Weights of a small GPT-style language model, trained from scratch on English Wikipedia.
Architecture: RMSNorm before each block, rotary positions, no biases in attention or MLP, untied embeddings.
Each number is 500 + 50 x the weight over the matrix's rms, rounded and kept within 0 to 999. Layers, rows and columns count from 0. Numbers have three digits each.

# layer 3 MLP down (transposed), 448x128, rms 0.104, rows 280-351, columns 0-63
372417573502505487459469448392577492531499515519536596498398547484449483462554506480537543523521535617526458406474432486453516505504437421448358486583526467496445558509498581447436443458429476
531495514525516489492534591490544499500526464508471534523470422485546494570539600511498445530475479496411420569419483558499504464490534470501557466540434461551480535444460499547453524542443424
439471514436529475440471494571472515432482445501488545518482506331482475542567504394480437609544444512515424471479442477509476555480528479490419541474516522541531443474559447463490437545539490
476409513532465418600551507552506503464504432538493482499455632517526409457544442409501576536449501413484566589466478491474558452524559571500535469548457490521485490484378497601494486520446576
597494451464449483534442526494541495486476510427511420509548503456475438536466521500484464630493489424534419553529469569421403528452455608535607494497488485509475566589511454470483556564560504
551456524463553487518418474451462521557510455472499539471418597551520572504533523459362582552459557556523517557431481573517500489459412509473548435475558500551470489469494542462533475565504530
558473449479526516480515427515469459454500431379585504464525548491568456570425597453510450569434548387480539501476496596474521485522534514497505540462522451497618471606501502534479622461455418
580447507510479480581556492438445551488465548482516456568504373516510458486550484501547689465584460508543485441554522552473449472520430487493518548490582452478487405525563594461449504509418469
532487461520512463339446369515574502454521502512566436443420453437513508502532544476480499420540472476536519450481502516460503515500462496571546520589486538510521594464510497474458470589470529
481469624426545472511539552442483516529408436548471512498484463437501562452670434446516422554505461476536459475491536532584480487472580519553546518566367572504504512461536567533426506433569510
576428488540526434503468452515414543579468561508461517398505556534473569445413463424539543473557471516523599498543445565475516574485441499445546450515381516556553528503487443399537452554408426
497479516393525463495445495409483552575432499491497528556527458507436531498479488517489429443526560653469455628506492437536443491537559513497317537530508480569511460601529363499439512470515360
576493571528448577402480504521446412545527457512460589491520421488445543523490447480428551499496554478515524537569459530472554461430474537486370403559571422482556543515506506494522505430500504
473526573558574532586419481446538516518389483499393472568555479544521462410566550494568592583472431435527447536519451490497503544486571507480656409474535572527400478389494467571511539460507603
555520565486547568538531538505559517568482406496408448568502501480526451518465529559457571519491522526534622540492487540454568433545397465473510470541570475600482458500600527602546459422428481
404441466524516557478390593529554511411611503515516530608576542521474545472437482480512650438528467438500492624355431459439415559520489485508449495541450407516508456515429505491453426486459458
500656416383553535464481509549427519555480481498459458463487521433532545494527511595504383545491485546517495424438528518506457596524415434563458548488525484494451432497559605520567470558542506
532509495564479522522562465426313530494530383480510450549522476452472541467573544506516739422454449461476473584546503490541492575496457510476536443483473536563482475465538531404457467519522515
514535428590348464402448546525574406456525476581471554540513481529420560444558469475538529568543474490440523449465528498482476517517526536542521502506430426551457497544367507492506543485524533
581563450481451486506556539433436459533476553496531636489484494494466500570482556500460298559464547530454487515510494554503509515476493472485406553593500499418541506458442462509472544517485478
429517548444442577560509489416626437461562492567531505549573476515390437511464529492488497566477541512467434491584554408475472535458590427514486493499483560440450495516522519530437511425542529
513451653470525455479600503521387551512503488422525520512464595393490554525555607536547588487408532459520493494485563480563426524531451596538527482479436555505435637432451557516478519515442420
460434503495408529520523438593483431501472491487522519545591532526453510509515562496411437558511486491407553460521525503529496562459564469514473509547564470515489539473419453527539434506508451
484487494443444485538467512426541470484476487510466494496452415467461526528553474481469327521453525538468576448557487464582518596591516492501488500388505541524522487468475575538526512503476467
538438510492453493405463442541492557510515540440490551445424549503515457352475460440513400429472543561452504524559486516516497589438484495549452541493470400614553559585521468411435501494489516
527481489510576479544491460469460520438531539546515480515481620543529494498456450523488653487496511451472477560561436578538489460479560609607513464474525567564507558653541405421543414509553451
417469588387543572549492445478487417503524570601467518481560545512482560456382547444463313503557462592487491600506459507463466473502472444542428482459447585544498534498405474517512518507405513
471506404505493392526471451478531513517481511451515483539479516523447554460521485493498562476495493451435455495449515553470458582473435536543452494483550526463448531384596579463460499491533497
511560546458502526416452585411458553528477534462390486511488478429427504498492586516359481553568529461370533420513544557397499508549507434525496508502456575561494444551414489522501428602502414
505501534434454582519486469508461493512390531489523400476488514510502538470490457525384558556557509536602533440526508504518483533548584461454465538558507486493524435556513476471544422557470553
444444450494572525459515480489508530539537518465458462552473640564398505390514487559514345549475583589505507413468494554501492494462500559535388559502515472574490499508338543497475545531478497
493561523463456531515544496485462495473559578472513493441507503622494469513513520477542416468536456490480472474380558473507512478435489500496443494517518457488498531416500444568410425520542614
527424520482653528590568509532515433504416536502569457527560630495455464483473509477537487386558493476497573555531508456453540517472540453584470467518440529640580517564513479505416567436530533
534399502563489500513526451496640553445395537509517639520500454479493531499391485564538379464508500555533478457507521553490476411523448501512531551420565552526572559547528534523361527483484454
565467493529430382493474484409466502530472489504432584462540576404539501565500492576504379338516521487548498405481500503498587527436513615435457549523531650521479521443498589415437503577513555
479450478527386506428560468415596545539443506507564519492537528523492498494531546509486482488459455516545497557466494457434428480514561534523521597523517422496519516481486507466403570497558512
474473493514546482442478454503539554502540524548495557527534544528512477536533496525478436529449554545501475452497438513544531559472499494459494463516498450544504515576533447545484574546501470
477543528551425514530532504491500443511487519483408515502553357503512483616550534617491452457457533438485603498449487458448502448447490402451407535517520539469515529572429570414447519495476455
449513568515497503418432552634490388462558565535475516486469532501518510412531498498457419512397568454474561534435487438560565447602492531528498562455489573504531433435497585423528468502515500
456526416532438545510350592428508456493435495543583548510464511401466545417499507551530364482640422495601418501497450540560465488468525459519559483526445428593537437513462515511506557508550511
449495431502440649567477576445299537529562545474512561495495539575564507577495496559578460503532404510480443618517495490407466521489403561451505534532476406471558489452504472501605460491553566
423489467371400495527490554516466491505475452552532448563436533399565523648512522522351674501477427433465490638602533480425554470557469458514506451423530398440469597474478470510506484582529485
553564499547532424493571561451631492447447555451514398444453551452489522417438463487495564493483463382472557482523536500408523424511480460494569506488462534529489452491460501501563414493458485
447445514487402539529499485499561494426461440457442499464553533471408499597488539509535481477518553523501555554469513453430461487519524551455518508468505564533516504522541526355481505531536368
520430549519516477514411636408426619567465524515517572464565514395580500495480430523485507504458508436429487599563506487606458451515482502558532546446503555510520494439565498469531478457488507
517476469435388476537517434482532456490442475473410486482485527437488517436511555553489494534530449474498599528546500520385564478503557450550444424505546482491499526537492411573473461505490443
475439488487526481507507472462438444565497588585483496493502521455510472455551558397464692494512441488436492588574385491478566481553516418528407460543560501509473552544468431432454478545506458
466511447433499497450521541586669481499458533493474541431463492482409485428374547496505416496514495557514545500514499477505602516528560482485490512475532607528465490536467537521524609510542506
544421532498475430518498555558555540487481447621550524453559488531525545544518467548463266499497498509467469553540548451482514469472492428442541439481438574501488584553488560508552524505510524
481474521488480517486457518629519436456422485558470495482560497616581522462453558455409373460500462491515517512508449503437578589578491544520503488469540499572496468416582465505478506521529517
565543572472499508555520524449449471441488483574534528430376497541560562424569451434445378370634473581523492350508469524570461462483480487520498482426599534477564506482595508470473509513394460
505565388484517455520448552400438598561418457499503567586503474527504472444533500493442620490471505519500533517556529524445444442416546531585434531475511478436560484541470514631517531494547534
613488575512527500500458499554494624423580483593542396548530466481432435506500529502527553466461466471496550444515526540521497474462516497434455488498564455646475472530474472375530505500427433
546472390493421473569501421455325564461536509495554501445555451414590513521518372549572469599481489494553437520543513518476485492492526487532482540408498438334488443446460422470516488467568521
513499539451464508493546482537499466531538477507529404498487467459499517534470513500458647585544540471505517515604506524464454531484525411548446537508499483502502516506488469486473502539554506
494499502448518517544571596538496549513512461396457536500467507530552561468465489513578332436518570461502579430516416493517514528491475487534544507523539379473503529413536501465581531509511522
445543437531473427439399485583396496505534533593428484513439570453400549554528534437499281514444473468468616440469490517455514485472464411471529520475489541582490467524486524517502533513572459
553471423395503539540494493556530457414476491559380580503484457608469426526494556540489494459487522562545492485518515446453436569484491440531449494524447414570603532439502492545429516495497516
458438620486552559515580497480503486518496486570485518482551523501579525465400520395462548481523606483514491486480517539527454527387495503517515507541513560486463518415508539405413426551482592
453422434432472497502546555479635439459488429526470502588526462478479464450442431429515379452461473474424492472397454495532512608501529524554510465445497364553535471515411462565434459499492528
535608518539453431434462622511632528396497498412594604506575551581545517490574504501459451499513539536517566411553508533542543494529614532487548475417479548510508507466507472459446522472487500
482539491475488452539478471428511407409590441527531496517472493497449529360491467478462643549445596469441467503521495522536609538545489467557507546428470389572507507448476561471481466406487500
516472542456407484474537421616483542438461493480424416499380529467535414449505528518485499562487442490526425555497570449468574459469524401411503480449488509435490514433446589452497475576448486
524517470519528448538524490645443461442459449480574538484419448576483551527467535497490411472415543418478362518487517497488375536511488447480509596562415482481491546490568537513488562444568492
428465478500526604524475460532549517539462552503407421538446460496519382502335502544454433504539561551552506515478529452533592478486362473545512516477520501543409528550606586567550587530613514
539496505492499420559479468485467499453546506490511524477381447542565494509511481439547358369532605538532476526462556475495399456500535552455438457510490442531461564493533475488540563507483494
529526443498405521506511528495449496478496465430494526495586540495485492474442416519502533494469588501552489544482537523447562488486565537513475540534538483532501550500543444517499448414541501
526626504488472461496454460510485458537484545529476541590533440419598539546503534535515472394536453472496519579555502461438490457536520500467492422510476398451531571401374531514526429549479381
461476506496536469495610530580481536586487537473469541544550505554435513564474539554584590375509525585504537654494580400495517535557482543499597498509488392477512549542558490522560559467416469
535467464475554504427553490554501466376423483519544469413396471510503552434507486555472434498506476415494506472410520562521486543521398364566583633482508524471516435490524513450424518552516511
482552468532509509517516484518422463461510526577539482572500473480540483462475543532512820412543471544561420653494551518539458568506495544493551495565498475500430594485449488482445492499460446
446379423466518467630505580447513495565457521461425498409552503599426488408421480497489564423527496524468557554481528563475460524584523431458474442414506450438423565468503455492468416455466550
# layer 3 MLP gate, 448x128, rms 0.12, rows 281-351, columns 0-63
504467446508477544509513460523525457455519492490512501529468461433530573543447495513517441478440441537536533461508428498465476426492475464444430427503523448488535539475599533485597497581451486
521427527576497421471517441490508567495541516546392465504543532612518585520402389398523549439451350410471530519501471589494563503545485497563466530509533505484511539580461535459579489438506513
491530476479549497538414455472567531507590534459484573549547492426532463543449512504525511433492527551373523480538545544413441535501469543522585513585456530441533521438508457552585433476509554
470428523441491520556524518536567537479425571502531473494553506622498426449566440494594438459493516491639601470564499596506442571487510505425556518529469507534497530547549436475569574489506474
528508532485480541526506454514524512528508444520443485524485467424475497408562472500604480529493494412477508537549547538501512403484456506474487553464451561454497534618560519501438531525462445
525435512557487551562432480508539492466497497525594475576534524520583438568472397516511487502463547526456580465518586423493476418537559552475478488438501381491438472504518488577509461475396600
480500459551538469641451534583555392524498479512484554505510411503541461525565477498498519470575455491569473414615509433451419423424363404479474453493452517560488428444397534430539504440454495
537407448512546548567463543550484450549431545448506494491418489512532447538499480453540451484402538447491567495509551423537456516537479556416472486448548484462500496504437536482548507541515480
571417512447458477481357532529536531535438479549535448364524434439418434451536490488529457505511541501430551442602557536585568470505543451506494431516380549469512440541532533586494466521639495
473576474447560524496523376540532399483449478489472501508483498443484363522502488523518500518600541452423466508506597411504517495458516504463405423403428446535501415542478546583523508462480575
471469460458549478547549506605543467534495446603502444491594525507515481472479526468504464569464531473415594498499557551413550541525451559497628372465551504528487488445565623526442537513516559
528516591491511540485586467555514544554428467489540485525434432504535574609495441547487488589427604516451438527529523426421523451524412532503431477491537477479569465504554520524433440490480476
530513596513509477411448547506628501447530540515511453525618512521414416554515472469454487509445597555463559453495521572518435586572523569501393509587498415587438472471600498482538475527553558
463467485510478547467496583542488425468500621498500417488565526476377538510509413511605475507459428524521391577559500502523521608501547475510456521504454483528478483461452489456453514537508484
513457422488526529462503478537474443530522476644484401479463476442586459437510460520456542491495556568515530601542618524462373608480528459469443549531532453506462540454553469413486486587369543
453431392495566514485500453521509597494490459530562401453443540451489591407639495561389439561429574533532458482610629419524469527473533437457490505547492515497511484525502486463477514545498457
506507499519534522413510443573470491499492493559418422485447454537512422613522412450547505571431473565441557527554505454489432418567593480447494559569479452388440552476490430638533559615527502
520494513498507491493449449552487436496571444563573538504496433571451450498509480473498501452506488568528564557532539544499577465522535526493454419517512552515554536524430537503512503464526546
438494558476555511528434504572495461486524460571432401461528559546525519451496430527403528460447429533608499554613552518392416457509586442562503464356438531422530520478478600555515470420473573
548478494538428589504433543599488562482500454502576507531546584479435514530517521522477453530498509462520464573467690567528482583518560547567434517490493446578511476474477519495438482523503471
493512468519471455477528424563507519521637514537586471489514510542502463502634384492566548526487432568402475489504463447482530450482502520522520479542452361397577483467501485498554454420560448
448503475540517475513552396564494479547474558471486510479346491533436446457542469507511496462523498518557409612424442465507459469549499471501486487467545471479497584557454507501604483447481579
563427394520510465470504455572527511477511501511503387406474539408568421468558464518446481520555553582473498534578539458499451486577508547552455495496464479457508468569491527575616506468491478
425442495406415475524564457529494535516430538514504482454413606500614534406462452516501447458519442536417498566500549487484466513560524556438528497432459465525594464409511448447557632452551480
495505427354535460480532430532549463510453531428529447453531463436497431538421493521485484551463405460473589552501529507449436477520453481459595528445508514500552486459556495471495450598359534
439477430527476448432539494574576556531534521599541471509466541524484468531519470522550408481502463480532526452488528531567501493588551616447527570497558537480571525513483451460435433446511593
377477368563450493528539511509478501409492618568424561472540484519538517503505473481468496501472499602530538477392540539499558483510565518407449600576536584545535511493413458511407519492435492
504461532409527477542397462510541462520520431514527391469486436528502520627484533523524435418456416598572453444493504435491512489501474491462522493524529501465466409561526414478456479486468531
505523569507473494463523463504531514539461471481492423563483532512450499532514510648474470514507499453495532477553579411593531490478554461553490482561516496497507443482451471385446522501592516
517514458467545566482487525487463531467455439571511412547395568515462485410551536475479464548450501601479448528478500483526426367420579467469477652539511454429501472505456488575537578557445492
495441456531532529468487544495579447456540525480505503481533519534501569482581557519496496522583520515532516475553500416504514508634499447498535517440527499514541521434476596486596516450525464
572463530501514583521544517574422531503491418519546381569521501357459433554537555526503526585525586484506490545539560479516535486523584484518414417454528466540514524524436510599654591482363396
551532553522509507449456574528523461481553523548576501572536526508353475557597511547465453537533514501463453497595510491622458514548488492482477397457497444534588557559521495500461470582409470
546491546537465497432493484471497475462515559581409510503558593588498672551459464473438564421516495390510480529521451483561494627491568534483492511487518465509439520509511436554463551461408416
435510451493516485443458506568451403550490530581505417549457562479538552469564441601495473567467482484445488457462437566510498456499560585529439499575495510506505495556435470399521513531528454
551428506519476503530451498561477530534569490451515434464418515499551460472413514512484474528425433542462474527561537557539494567496550489426474523477476507473540503467484526478426504486479431
522493478448545511485495500574543498460494441575493479462525565482516351465548537532489468435547518538597455480526498496540603471503456492469484454508469513491525464562455498611412505549509603
526506534386482529519544550455488455491465576521483476485535523582450535517495432493528466452534522555510466477545518575547469591508493535442514511520486475625388532481581471393540419469472504
419486461516485486360419425515541544537510505511474560594565587467441545508502532548367475579483485421525516487493536570490477462547553471495533540538531533533590439499475601479582472589419468
487445595432520564490551442478497483551483462576482327548512564537502452505421481465493465489404488466460402424531532526476624513548569402478482448507476474375450480586537419473455467503474542
415510401526541423453400467485447549462515586597526447464477485507456479561482387542450508614509499638506419503510501502568521403402590511487535427467497521532544471486404549465461542518605555
475474534491555493559512432508483502493504453543537475595407425496481530456507530502459556551580518473581531518528532407441484427492522521560504511539460402484574524503481448507476504635537398
519491493441504508544556570470504534537360426465451403573440410454500501541530518527512509472514489572427551482493527386511423503482573520450601492543550489534544474534463529531545439574500486
493455497487449525538560407501502493546480568489466548509472472562392550491516506475453465494608522562538522489439494549438560594469491495430469431456422482452551468454562499524489419427524429
489438488527442448405495484517455496526496506396445467585564517455500436471512566506417480555456440582523500535488448490350533474514559516533491484549569493485477505448427438508478446551505461
449607496494525415519442534494519441577431427481512493493413419511415577591517512535551512435480442482474543500519553386585535520488436503550566535451447463470422437539487568367475438541451406
535473499551386553549412511550500529460507492587487544611522486525469605417470488420501464485443459457514515519590515498453453512415595453541456494608524496508511475525471444451480520403469538
464492506509528429576419510497443465537530489502557475440480483482579526455491471492522545608518470472547433600530418470431477437458525493508538393545482524493516527553495460505513544583415523
523507534484507515516568537548466514600504421568525420518537394495459437501511505582554469586592591523584466522491522561490525517548506557578524483511519519518499535498625450476547622474499478
517488514510547493513587491511570470496520617465493563511529522524295495530470489499480485570433521435477525528565555464544596541614575480497507472373489478592448476564491538588513446406503475
518460520460429576487535395505457477532511568581548569540522504572403507518525518528512474517551423415498540482552563488459603465557536536432494451510415515509507508491460526421456535500454553
471478496504423662528503508522532545494476431596500460536479486462538542513577543490539562502436549461498398536534551536559507563491476548450460482482459553482498455577472463533406530478475567
471506557487487516549385598426446542541460536541440441563579510461532502508456469512533501551425489466518664464523465509391457541432447423465525514442436613399539540444507426564417512524477481
442467528522498504539549493509559458532496472524565535537487457450496446458495533468500495566452436575440576447508453514480380556575532416519565594531511371474519524529536413533454519538519494
378394482477492472470459443557528441485458550520532446542489548562424496541612462563538559435394501499497423509521587447523508420490421545430587460527495588528574405544430470447512468512498493
515480523402501573483523520482524487507417448448541496571565520617502484528623527461474487568496541467533555510566389502431528488574530449505583573583498513415467521508558570443511455489525559
454524477430575569474503564496536554607448536415488523485349454500545589431556569590359479523471575480624483529528592512434547522398468470558456587519545530541470534579553496444402458525478452
457360493575495469508483408495544501465466603471547478515435534520510525372608593432492465430497501538527519573457559490514550438553489558490557352512512411474469439483536490464524494496507438
495461479472553576542464536517486549434442460593510446498409525512453462504493515480564497476436554367592517548482583464531520502497558437469484474489448523457469521571463457573464489551519488
354416444456534493642511580502495511548535446580508459510462482471517600571481505474528461545453486449409478491526513524569468552551448578579490521570527472552444424544447421498437505542428501
496542505446483462526513551512568512486473502513512499478582397526428465515509520424440429434473472497418519491530515512425434537517450458603449552513426460581476481479561541531548456460528448
529387494421509470530419528572562504526519447493458437486507537520605511439582532504544460525536563583536531556601508482452547450529487519436465525426460507550515407508525479499517480482524598
422393609499540535489480472569459439498582550562420533549423569403532494512496442569496478542486545525608524482538529441428443417524526486543510538463484600495511517461458454542502576573499410
522456599477471496582391487534515484469539341600560461529476471518519498396550481471563547547467542556576452555524499386491527505533474522656432512573571522529453521527465478428410580432518485
492492510436448577521501491498496490582517609485547489545569478464550445513527448471440464567531548525495474518573515536420516528482561475540458484487424525435506521471494554537512531447609480
471488503531595581456493493536500509471622467546593472533492522448459480534543532506540520564451426507516439599552561530530487503478471484561508551546520451502462577543485470501574481581533522
447430431541522425411493633507517527570460458559468434595520578534481532445566456457531478507453496545487490529439465530510627408517579519543461396481516503553546493470467526490466429463513509
577470479512563536587465450513469523557439556584543397566358441454525406507501472496457465571419520441465451527480506493502481520456492516533376540527527490515593540679491496438535520506434482
414333493401591503553484485572540443606391499623564409524482493449631527544545493546481463530436553523592537528603485533495499522457460601511468552504519476543519433444530517481492495567471529
538513428450577623416516506501511492446453571507492434501406491443409471506522418433484502475518498597478414573575539530530566531431564545505519400522466473403502513521503622567497374594499441
581508413552492435416516509511525503478557576431503504499485451535584534528532462546468514515434541561477562469575541554500596453526522486590533516487517547456552531556498451569473610544518472
# layer 3 MLP up, 448x128, rms 0.113, rows 281-351, columns 0-63
444511446579522538460521418505514517476548474499534493594431550489409505527546451501442470504425560459444484516492543420526509532466495488514496519401503443464465475466574523529431529454474512
509471548460582516484498590481607494500497464463528425493411566459417423572501585499536459491451534542535448583459550416552505530505491512537582461517512485517508550547559493586393494467479576
411532432393466497467420551488468447521526482550432527571490479394532556552435506472492478474448476492408509536462523517527473515395531482503510478566478544538494457430520572574518569573542511
493429547529569440431424467506517487463453468479507537441481592544526475619457530566573540423448477560484493479568483377469535474562519487500516501466536598456469472453393469533559520623486530
454608538479531583370458511483530488401527422467479493463476477572493530558529469555495468425426463463559506514571554511518509459510530482389522476480459545511431501564543477580501514478535574
482551501467500584379518464548451583530525526558435472484495615591498519536553552549449474548540516454471520507632495566493534459564472527525490630467659512465475499499466463497530531517453626
455419545500442491435394519555552398475495530510504478492499592554555456452517530539400542484468602475587529464477456521467483506509483529520408488553490558503433460558465503410563529451429571
493460521497482529526495526530454424491473485405509420362561473481531520558448471479477503428509411512481479507410504475498532491537570455329528500554508498506502472418486548569546565446564469
450480415386595537591499517547482473581463413571539544550453514457490491453582439448434483547557549409573512499452507470489543526479411513496499492481516491503495417520495599430380498513394499
477513556436574453492466496485532426492528492484515500541462485499602497472620484458576514499419411503498512428452357515561473539591524453495583572472531536555427514495468484535572460529464483
500500601456548559546423497509494512561486482540447442547519464585465498514614503446570489566552526446472467405462469650444494489456504596431464505482397464452446509486500538505415536501488411
504524507551435461433508476477601505515478485582510482533507591554534510457495503461405490571522514545557509453469575523466555546509512512354460427572496477590548458473569453404430526455495624
439502579490505413490471531504536471499405513475477469630575503560473478403531437497481519575483492484597441485440538483612513533513482600542478413564504610533542511422491558441459597448573512
519495541433619536526607480437443488560559506418428491546508470453492457526461502428566542447504490530424517493475517482562524539517598502480557514525503446469466520316490455527583480512506471
423498393584418587511453556548419493479484446524520478542549478480489521424482480432513510533465457519539485565555555529448552580443459444536426519498479397568537506410455554593393448532517519
492600489494516586428467617476499495467530435528410548588460435502456559455472570571486530521575560496436561431586492499473509443538493508550436601559483539378479444484513510524598541505524515
508539504521518517517481445427461532474456504494486436549436497585460456505495452389577492511516421546450531480445439523527399489488566479559515482548531445361525525545472490548427566544473475
570469411504548507518488619500550512514459459545471401465605549432474535562474524506549511497436475490531517490425485433496425435423530485512460464509496514475473474466527354552484596430577469
523475537486487530451595509489464449479518470527605552549431451502424475554547542501542512598471484502415485472454462467580499462461394647540493497536553427516492408491510444433502544552484466
535505559450513536508530494553519416518515484506410524515509499540442508441433465380472502416541521370526480473467485531424396529512548503467509544479448535497482437536432422382518374501530505
540456423462565481481480416496496501455485507495518568542485512505498509554561491451510538468579450510504469519453526527569465337471493469525509447568629480429532528589497479391446499523501403
567444578473511468578450579466477448402513529425480579499517475512465460444507534515546533503497439525611510513497477573493569537483446480450557392541489573539512517484556480450466544527530609
446565522423487487458475563431578411487519454519571518527447456526442460515500519588529509511476473463475575400454488491548552539481505515467455477408518497519536478445508456523472451604420480
521524539537568406507548473480525462472449461478604536444430466556516601486600593479574490493605547417564475480444419436629535457631580562511478444514455507493438493480539583466486498412477460
417449518397418557461488553476516433470498505546528584571586548443430528556443524608532473506474494508512573491489493491535531520529337453581485448467530483564521550469520476511467550472512531
468461555473578597472475391538424499530598533471478569523497532515482580431578512365399489477478482529495478507443569594417470536523501473509493543462431557502417407452447443489585678450485480
426450501455576534481444514544513468539427502425519550474523477425508513496582439462472469365435534582483499537484550458566498429538572541443529543537525516530583470518535495519494425505470488
548478519489570438503504494444485524536439499541461535583458431441470536438508495485514496431539506544404493547504464442480565434489452474558510552503509445526683554521498463531470460512552488
520521593496416518454515506478486521525421510525458434547458440499508442520472525504544529527556569573497476519558518432499446510489510452557420566586560420562493517530464493429501522545448531
460533400488528444495487452483563533498529545617499576478632436417508546504557552472489510509546499484470528478508500521549470450547454452556468510575536604502488502509615521530403450550492488
482513528530393563485414486520447517492503488550491532499512512557499487538457492481524460465486477490532485505496415496602491523483519543436462445485461579534423487529532456596430519452512517
438496469451406378522434552468468430525470544475527530377556471437515496502571456482483481555492398495478483541520537530438303561467433550397563555606502536531494559500555551445472523496432530
488530480473493461483547441488437580416506419467512571524544512549484521585466521513464532503499385527516477492585420438512461501450529524547589507618599493527447495498481489530563505534406498
497468480512469452480455495539490576471542493488618452451433450464414549551506569530459447563496583569484466521544574421502482447490602496514463458429530487470510510542511503522496582485498424
520491471538457452519394496457518465526603397515541504443559436624484517504445396447624534447462502492564521511525454512492459494474521415514532537470485547533416448479484494482553508481511499
518458500408606510461508525516485459528563494536513455518484480480465439588498464508508489449489494504509538484491487462476525523573463487537485431507495522526471440463470417533553492500551502
578431475486457531407481535434495484464488514451507556547491479485512472549419566492409519489467534429490492522479491432476528551505569535594545501497581506476487544488461405474485508472487453
449444446542413535482537570538436446613500476474535528460468521534448519366512384546466497628460527497495492527414358482515438442514438477497428602503486430410568484454568597394543547502492575
574491441553414505588438558475526467442527579445541416481500537516404504504604533575523472502463602473576499518520514522512542433456537424464524517534468474459472474512580542516461579511501520
506565559502450517553556543431557486513516484435490451432502475490547424412507384421475481586594574508560570445484463536500482512499424426447511539404451408491570542391483536552577554525543531
587471391511533443556527444567496536561468625378499530582538604335554570418357370534530520546485437486448421524527569532401486471434518540477485409444447522478597549409526496506474468473483492
490539438557480562511495313531566489493516479495520509543455494486378489483552537567498465501564602545502537488568437470583489525479515609461536526477543432599495557499513463500516511461480441
545462474502567476542441426527534540456571505540639451504529492477490496377484550538444460562535449478462469428528526473594572557457406435549502391519580478501494494506462494536580509549478515
461555490464577440481635467498463452485525458500501556402465497580479534545597545568526424501464549531434573503415466521522569470538478451476544500457432538492570512527484470442620508600515467
591552511463558571564476527469551577551496422533517476516491397504439496555493370454545523486586484534486501429448540495485573499535537553497562558570410609491526514470514534535484443448576514
485457507406509471494388448502465497406511505501534549556558540495369483494460711568487537432562512555597605509430406504528574513561449520530435464502509499464500504538485591438467480476569633
549412452518525476395571520424458584520470555517496488500519501471483573444487498432493508513513511455408557442451532467483554644490496473455531532527554557510405563508457456467476511520495427
541555400464467416520473628436516616491524529480446484619564496515421462522451570481468538502482489504540479476540562442585559548491552460569496562527517512451574559576516437552495468457451472
441452483480478498559488575501564470440441547488518584495533489589498518440451554496442524513511435533495432501493497514411519600556444529535475471509459440554584485442549501404454491485578505
486583436492545468529573550505441484396508610530414569609590427436443524530400448437587458689492498478545392508459558483482494454428519479494493483470502507440501546433426505514449532477544579
524598548502516510465480481414427501387555495493444527511520595513520490534542411558381529484449503527563539444473552501493481529526487495387431416548545569555480539462448492482577519530459527
480451548442452528539541512574524487499382520508599543447426480519456488505574554495520468455417538469482465482448585459450472457409525495588518427528537498525599515579516453492416365416423434
413482486494542465514498514465464461507460485543506458462499551465503460515455531563454503459500423537569428586448615485519542486549486453470491420587489590565534574515505505440364511529483572
437400481560510530500462460571500526528537451530502473501517516613519510495474452458565556476507429452651520519389526544431510448513520439595539554554477476472442435461431459529419459493496469
480517463418481503478567447526470475580502434447536487436368439499604558579471570441398499473547473495534589483584486523509498487449475455469496545458564490517545544512572549563564422487542537
502515435529474468494492559548485521530590504535484548423509546486487605491390462453558462536469432496461469473429548528574545554492465515446428495518508468490536537508506414523555529551494479
419466486417541548550462550461465525444438435570466613593451436546434510485522591468527486511397453492474465507455390518612507495420517439525449496507526527585584486535447461554430452487521519
479511480480509502497527456535489526456582475493566541431501499631453492464551590466521529467490442520502463554464469381468450501582554520432524451484485498391383480462417454485541488437485527
497475528486490487440446467490484409534488639488495478493546599509488479555382483502499484591542482499404463480538477571451499437473458472535410541447542464503494461436430505465488442487421531
605522518601483409441526438442576526444427458436518470462529553471554518545513536518469485508497415544484506452453505403620405520480494497526537467461467552527536486413490545549530450516494572
446572509479411488477494533472522480459525420519532439488528408548397425475508524441541486478464499433513397514483392533494496588439575452540465580507548408489486465439474638522477515516527535
453524507529360447502504484453570511579475508487581551430493509435453452400477547460505490426502499501570572457553509561505548474532572439462517546442502553453526496493462496395580561434473440
496395570385483452546519499467542492565429403484456535468534557444487513468569519571472497544439550528516527550549432446562559579496452471517471615542449471510548547442482551433560507396573551
456504514383560639528591556396494520475497480519467529517438456410555446473472491569521512568617583392556544474446513517508537509568363465542514525462498502529427542442509412587646500433430620
496496577549482556533530474539528419513439535544467467539535446462407473523434445460555533518498461380460498524529435550441506517500441467531510463471556438520465515520535603494464420559546413
500504555416558445525499474516436500487498542518411493496506524447473538427468542413462500542451503553524544546517415573495557574436402442459479546488473468459457458509489481399500485536512437
532562437498544457545506445413382543592440517451422549590500472483527516537523568519455514507500579550568440590449400611459578477527581525493503520541553495409508547516489518529543541584460457
571424480499444480563544459529489515495586595542589517529509404535535482429534508432611494602480564569517401562492546547486386468415568542487470521525508492404495549398515503382524516547408467
400470454454505481539454449545507402430458453586457506454423491445492500478501511561347490441581497520514436425433482446481510497548374544578545617570410564448535492526486461612533404501487476
541563404532550569432514551471497589446430568558471473540497507455516463476558388535516574560493479536498450615496495485506483507428541589590538434582492455427460564552507619556443434487545491
531538533402568535546578554486379544467411496595535494580440443484524505443534537499529517519544476534521529539545603501545449505414501473517458405597516449430626578467514497501457500500539508